Part of a small language model's weights.
Size: 8 layers, width 128, 4 heads of 64 (2 for keys and values), MLP 320 SwiGLU, vocabulary 3213, 5.36M parameters.
Architecture: embeddings untied during training, gated attention, value embeddings.
Each number is 50 + 12 x the weight over its row's rms, rounded and kept within 0 to 99. Layers, rows and columns count from 0. The size before them is the row's rms in percent of the matrix's.

# layer 5 MLP down, 128x320, rms 0.227, rows 0-99, columns 96-127
104:33 59 69 58 52 42 36 58 52 52 74 39 36 57 55 52 54 28 40 48 43 54 52 51 47 55 36 43 37 56 44 45
106:59 41 80 49 69 55 45 55 68 58 64 65 67 53 66 75 33 59 73 59 56 46 43 36 54 35 55 42 69 45 33 55
110:46 70 58 41 63 66 34 59 60 75 38 47 80 44 57 84 57 38 41 49 54 33 51 65 51 65 61 51 38 43 66 55
111:44 57 61 43 51 49 79 46 65 63 49 24 48 38 40 58 50 38 55 26 40 57 51 50 44 53 44 43 59 41 73 50
103:46 50 38 67 59 72 65 37 49 45 49 56 44 52 60 31 66 46 66 31 53 54 54 37 77 57 36 57 52 38 53 54
105:49 49 60 39 42 51 60 64 75 55 34 54 78 59 46 56 54 57 49 57 69 49 72 51 39 68 70 45 58 41 56 55
104:46 38 46 42 47 35 68 52 51 55 32 74 54 67 58 57 47 38 56 43 47 32 35 53 33 54 53 47 59 39 26 45
106:45 44 34 56 28 33 46 41 45 48 54 41 50 60 64 61 55 32 48 34 49 79 65 65 50 57 49 27 71 69 47 64
097:73 46 60 58 59 65 40 45 52 39 36 38 45 70 55 57 62 31 59 62 48 64 60 58 42 65 15 30 54 72 58 72
105:31 54 32 54 54 58 47 47 10 25 45 67 57 42 49 29 48 47 40 40 53 43 43 61 54 49 44 53 46 52 51 61
106:53 49 50 49 59 32 39 39 56 52 52 49 46 53 39 49 49 22 43 51 48 63 47 57 39 53 37 24 55 62 57 90
098:29 38 32 49 39 34 48 19 43 49 55 42 55 57 44 38 62 40 76 49 32 69 52 51 34 40 43 32 71 48 56 54
100:54 36 46 40 23 21 52 48 44 46 72 44 53 35 43 39 42 63 34 37 50 44 55 54 50 25 47 53 25 69 49 44
115:40 42 56 64 69 47 32 72 47 47 56 51 56 35 49 50 61 46 51 32 48 44 38 50 52 40 66 59 75 57 65 47
101:31 39 50 56 22 46 92 44 63 52 54 69 23 59 27 59 43 51 57 50 25 59 49 24 38 18 55 52 40 46 43 24
094:48 40 39 63 84 65 22 41 69 83 45 62 46 66 52 48 66 51 47 38 23 34 40 64 68 72 56 50 48 58 47 41
103:45 61 57 46 56 48 67 35 60 13 63 54 59 40 38 52 43 38 57 86 48 43 48 55 54 53 53 68 38 29 46 60
096:64 32 32 46 27 56 74 51 59 39 43 60 69 45 43 60 26 43 45 57 62 44 59 63 60 42 76 46 44 64 58 28
102:43 55 46 49 27 50 48 41 51 41 57 45 55 36 46 74 80 36 68 47 60 59 53 52 29 42 61 63 30 61 33 39
108:56 48 37 21 47 35 34 48 65 37 31 59 66 68 39 55 55 50 32 47 44 33 42 64 41 52 39 40 47 59 49 44
097:57 29 65 56 47 31 48 59 81 63 47 40 55 81 48 66 67 41 54 76 52 50 60 59 51 42 60 50 49 56 23 35
099:59 56 57 51 36 65 51 58 44 39 64 30 57 35 73 56 30 50 50 55 53 47 57 48 63 52 58 24 55 42 44 68
108:61 58 40 66 34 37 49 52 60 63 56 45 62 68 77 52 70 53 67 49 47 66 40 35 66 40 49 53 59 58 54 51
095:42 21 57 77 57 45 74 62 40 56 37 44 53 70 46 64 47 28 50 44 58 69 56 56 53 32 57 38 44 35 58 51
113:56 57 59 63 64 44 48 56 45 41 47 59 43 59 46 53 68 42 39 59 34 56 45 40 72 48 42 51 62 67 58 22
102:34 23 49 39 59 57 54 54 62 67 55 53 38 53 54 49 45 57 63 52 55 53 46 59 33 24 26 52 42 41 52 40
094:58 46 58 66 43 42 58 76 33 44 50 68 47 36 60 64 37 63 63 59 62 50 39 53 30 29 37 52 58 67 45 51
108:52 56 88 52 43 40 22 38 39 73 44 61 50 66 50 41 37 58 42 43 61 52 53 51 56 55 55 72 61 64 50 45
099:51 50 57 47 67 56 41 55 79 60 38 64 53 61 43 36 36 52 48 47 62 41 35 43 61 38 36 48 47 31 69 69
098:42 62 54 60 47 72 50 50 46 37 61 35 33 38 51 44 54 41 52 28 59 58 48 37 65 56 66 43 52 73 80 51
096:62 51 44 27 51 65 39 32 69 59 31 80 57 58 43 44 41 58 48 46 56 48 51 52 57 64 44 46 65 49 43 44
099:57 42 56 53 55 51 49 41 52 53 26 44 64 60 55 40 56 57 60 28 49 53 42 66 60 67 73 51 41 45 58 55
097:61 30 34 70 51 50 50 62 50 61 37 58 45 48 69 40 55 50 61 25 52 54 60 37 33 47 59 43 51 56 61 59
094:55 56 62 47 53 51 58 17 37 61 52 42 54 42 45 22 52 40 61 47 17 49 38 52 33 54 31 45 64 65 45 52
100:46 45 46 29 46 68 40 54 52 49 58 28 46 65 24 63 59 63 54 65 50 42 61 42 58 45 44 63 45 59 38 62
105:52 65 72 64 52 36 56 56 64 52 46 60 54 38 54 47 61 66 68 35 31 49 61 34 46 50 46 68 48 73 69 58
099:47 78 52 45 49 45 46 41 53 63 41 34 48 66 63 33 63 41 76 48 45 58 61 50 35 55 67 52 53 48 60 51
108:43 43 46 40 49 42 45 55 68 43 81 60 52 47 47 64 28 53 58 73 42 41 51 40 51 29 44 50 46 41 37 53
110:54 58 48 46 61 51 53 56 51 59 52 42 51 51 72 50 36 47 48 58 66 66 56 57 53 44 34 47 60 63 50 71
086:61 47 38 73 65 70 42 48 53 56 51 56 66 58 45 36 35 38 53 55 67 56 69 33 46 33 53 53 46 37 48 48
102:63 71 65 48 28 50 29 54 77 59 57 50 47 63 64 60 65 61 42 64 44 48 78 33 62 65 71 46 56 41 40 58
109:43 53 55 42 67 57 36 45 54 48 41 34 38 37 26 55 58 40 58 59 45 59 48 45 50 45 33 52 50 58 56 49
096:41 36 51 39 49 39 49 44 50 55 55 51 41 34 54 36 49 45 70 69 48 62 69 51 56 49 49 51 34 48 49 54
104:65 52 62 50 50 24 56 58 55 37 39 45 59 51 40 40 40 64 29 54 59 59 51 60 39 57 46 57 33 43 62 63
098:15 72 51 39 68 55 34 40 39 42 73 43 39 41 41 35 64 54 58 52 70 30 56 54 56 60 53 62 56 37 72 39
101:39 54 30 65 40 62 49 46 35 47 70 58 64 43 64 65 65 55 64 61 76 49 60 37 48 71 67 52 27 30 24 53
099:61 43 59 53 57 42 44 45 61 47 42 48 77 52 52 53 48 52 67 40 72 44 70 61 50 59 24 50 30 36 58 47
096:53 31 47 44 52 58 58 64 32 64 54 35 61 42 48 46 57 68 27 61 44 46 49 62 32 76 54 71 57 48 57 61
096:72 44 62 30 50 65 46 52 49 43 45 34 44 34 52 52 63 58 33 38 42 44 48 29 55 65 38 49 37 50 63 30
099:60 52 70 57 47 43 54 45 35 35 32 52 40 63 50 53 30 35 45 56 46 51 56 56 44 42 47 36 49 61 62 60
099:53 43 60 57 59 33 59 54 60 62 59 41 66 65 49 69 57 66 41 66 25 59 36 33 51 28 38 51 60 74 61 49
093:53 56 52 71 59 52 34 45 62 52 51 53 65 47 60 37 51 72 61 78 49 62 58 52 23 34 37 45 52 60 44 53
095:42 42 42 54 38 55 52 47 54 68 55 40 38 58 31 49 25 43 34 51 56 45 52 74 44 59 45 54 48 70 38 61
090:29 43 46 64 56 50 73 55 43 53 34 44 29 31 63 43 49 52 50 61 77 40 42 53 55 49 64 65 38 44 43 37
094:32 73 58 54 68 37 50 42 44 45 46 72 64 32 73 69 46 55 41 51 49 56 43 40 44 52 57 65 30 37 37 55
101:53 35 53 73 58 39 30 60 48 54 57 59 57 24 43 61 43 37 39 44 58 49 49 88 46 36 44 53 61 64 59 45
092:60 45 64 50 30 63 41 50 74 52 52 52 38 45 64 45 43 37 16 46 58 49 45 47 58 61 54 45 42 60 33 60
093:36 54 68 57 52 32 48 45 41 56 39 64 38 36 39 45 46 54 39 28 31 41 45 24 38 42 53 56 35 50 44 54
101:36 43 48 44 55 62 49 63 58 40 45 64 46 45 72 42 40 77 61 60 62 47 33 63 51 36 36 59 75 51 51 33
101:51 41 55 71 65 62 41 44 37 59 53 42 46 60 57 62 46 56 75 46 37 52 47 58 54 63 60 44 56 39 63 66
105:27 39 23 55 55 41 51 29 51 53 36 46 60 65 50 36 65 32 42 39 31 45 40 61 42 72 51 85 65 38 65 60
103:60 50 39 44 34 50 58 52 69 47 38 54 56 47 50 48 33 37 66 60 44 48 41 68 56 47 45 49 46 43 55 48
097:42 51 30 38 40 28 50 40 42 66 67 26 39 50 32 31 64 55 51 46 31 47 53 49 59 45 43 43 51 46 64 45
103:35 35 37 43 40 41 50 55 48 66 51 57 48 44 49 46 34 68 54 53 70 51 24 56 53 58 47 54 38 54 68 45
097:30 43 51 44 64 44 45 72 57 57 69 58 68 49 43 61 51 55 46 40 33 49 44 59 50 54 56 48 35 54 54 73
104:35 70 82 51 47 40 53 55 61 56 40 31 70 41 56 62 45 49 61 59 27 59 51 39 34 72 46 44 36 54 45 59
090:42 52 39 41 49 50 69 65 51 63 72 41 55 42 60 34 39 35 49 68 49 71 50 43 45 27 40 32 69 68 56 58
097:53 50 43 57 60 51 45 82 54 43 64 28 46 46 33 54 68 44 71 45 53 68 87 75 54 47 35 53 52 36 53 39
102:51 49 46 41 49 49 48 49 60 50 64 60 37 69 46 64 41 52 47 43 48 62 44 41 53 65 55 46 45 44 38 45
095:78 68 33 54 51 38 23 33 45 39 46 38 66 38 63 47 40 44 44 51 68 57 42 57 42 45 35 40 56 52 49 48
095:21 59 48 60 61 54 36 58 61 46 52 29 50 34 59 60 55 53 47 69 67 60 49 41 56 61 44 55 37 38 58 36
087:70 69 57 40 42 57 42 58 70 45 60 40 50 48 43 41 37 42 28 53 39 53 60 50 50 58 26 53 42 48 49 46
097:24 56 21 75 37 80 57 45 48 65 55 53 74 43 52 41 43 45 39 25 54 59 64 70 46 60 61 67 41 52 32 64
097:48 53 53 39 45 53 52 43 50 40 40 62 59 56 61 59 50 71 35 63 38 49 72 66 43 34 60 42 69 48 42 58
095:57 59 76 35 52 48 26 41 53 46 43 41 64 38 70 54 43 56 59 52 45 44 37 31 59 65 62 65 29 44 52 30
090:65 42 56 64 37 70 68 39 50 52 63 35 76 62 41 49 46 53 47 35 56 57 41 48 49 45 36 56 33 64 62 63
106:59 54 50 58 62 34 52 64 45 34 45 31 53 57 63 46 27 46 38 39 53 57 72 45 45 64 50 60 50 59 34 65
187:63 41 37 42 47 40 33 59 52 51 49 50 52 67 40 65 68 45 52 40 58 37 41 72 53 55 45 63 57 64 47 23
096:57 31 42 52 33 36 60 36 66 41 32 77 54 63 53 63 39 61 45 60 32 55 45 56 62 28 56 43 64 34 56 52
094:47 53 35 46 66 47 45 39 50 53 43 57 37 59 24 38 54 50 44 33 29 63 49 47 70 65 45 50 37 43 47 62
094:54 72 37 67 33 45 37 35 63 56 34 53 52 59 30 49 53 66 66 46 34 42 41 49 73 79 50 40 51 42 53 64
099:70 58 42 81 52 66 59 31 34 42 54 55 51 37 19 51 44 74 53 46 58 38 62 74 56 33 74 49 67 60 50 14
107:54 51 62 55 41 53 23 46 46 40 52 39 28 56 43 45 43 38 69 56 30 48 51 57 45 36 41 31 61 34 44 54
102:69 66 34 59 42 59 45 48 31 45 55 46 40 49 65 59 28 59 63 55 50 58 43 68 42 46 63 51 44 56 50 49
103:46 30 40 53 55 64 08 46 36 44 39 46 40 45 30 52 55 52 64 52 68 52 48 39 44 54 56 54 46 62 21 51
093:59 43 46 50 40 38 72 71 61 60 35 43 70 53 42 53 51 59 48 64 49 53 67 46 33 44 36 51 76 48 57 56
102:75 57 51 51 54 74 48 53 56 42 53 55 55 39 50 46 57 28 60 51 44 48 48 72 36 74 45 58 40 53 52 40
098:43 59 49 44 39 58 43 32 39 58 55 57 60 78 42 58 31 54 51 76 38 32 32 56 51 56 41 41 60 67 57 55
100:46 46 33 64 47 51 49 60 42 79 48 44 53 66 68 21 40 51 40 47 46 63 37 48 77 73 32 60 57 42 62 58
089:45 50 63 55 69 67 80 48 70 41 56 57 72 51 61 38 53 44 41 49 53 36 72 58 37 49 57 54 67 40 44 34
087:46 32 33 51 54 67 51 33 50 46 47 68 55 69 33 55 41 72 61 45 43 56 23 52 34 63 46 53 33 54 41 48
102:48 39 55 38 62 41 50 53 32 64 44 54 38 46 58 39 66 52 48 63 40 50 33 69 34 30 63 55 46 74 49 50
091:34 62 59 66 44 53 58 73 60 68 27 47 35 54 63 56 56 49 53 59 51 53 64 32 55 47 46 44 61 45 46 45
092:42 57 70 54 41 47 38 45 72 50 45 42 51 45 51 51 60 43 36 55 42 47 41 54 56 41 55 57 50 65 55 48
091:50 45 36 52 71 46 35 49 48 63 54 57 62 80 57 59 56 43 30 56 47 41 48 47 56 28 63 55 42 61 41 61
080:52 62 59 57 83 54 30 60 59 72 56 67 40 48 54 41 51 38 30 56 52 34 54 50 48 61 62 68 41 49 42 47
108:60 50 31 42 43 40 53 56 44 90 57 40 41 56 34 48 40 79 41 62 48 38 43 53 45 74 67 60 53 44 51 42
104:44 69 55 49 68 47 50 47 56 56 66 37 62 32 61 39 55 70 47 42 19 19 58 70 65 64 56 49 66 60 43 29
095:56 50 41 49 71 61 44 48 46 41 41 57 10 51 51 56 52 54 64 53 58 61 40 57 84 56 42 59 70 56 41 44
102:59 43 62 47 61 45 65 67 51 66 44 53 31 41 59 28 65 71 53 32 42 68 55 37 53 54 35 54 56 54 39 40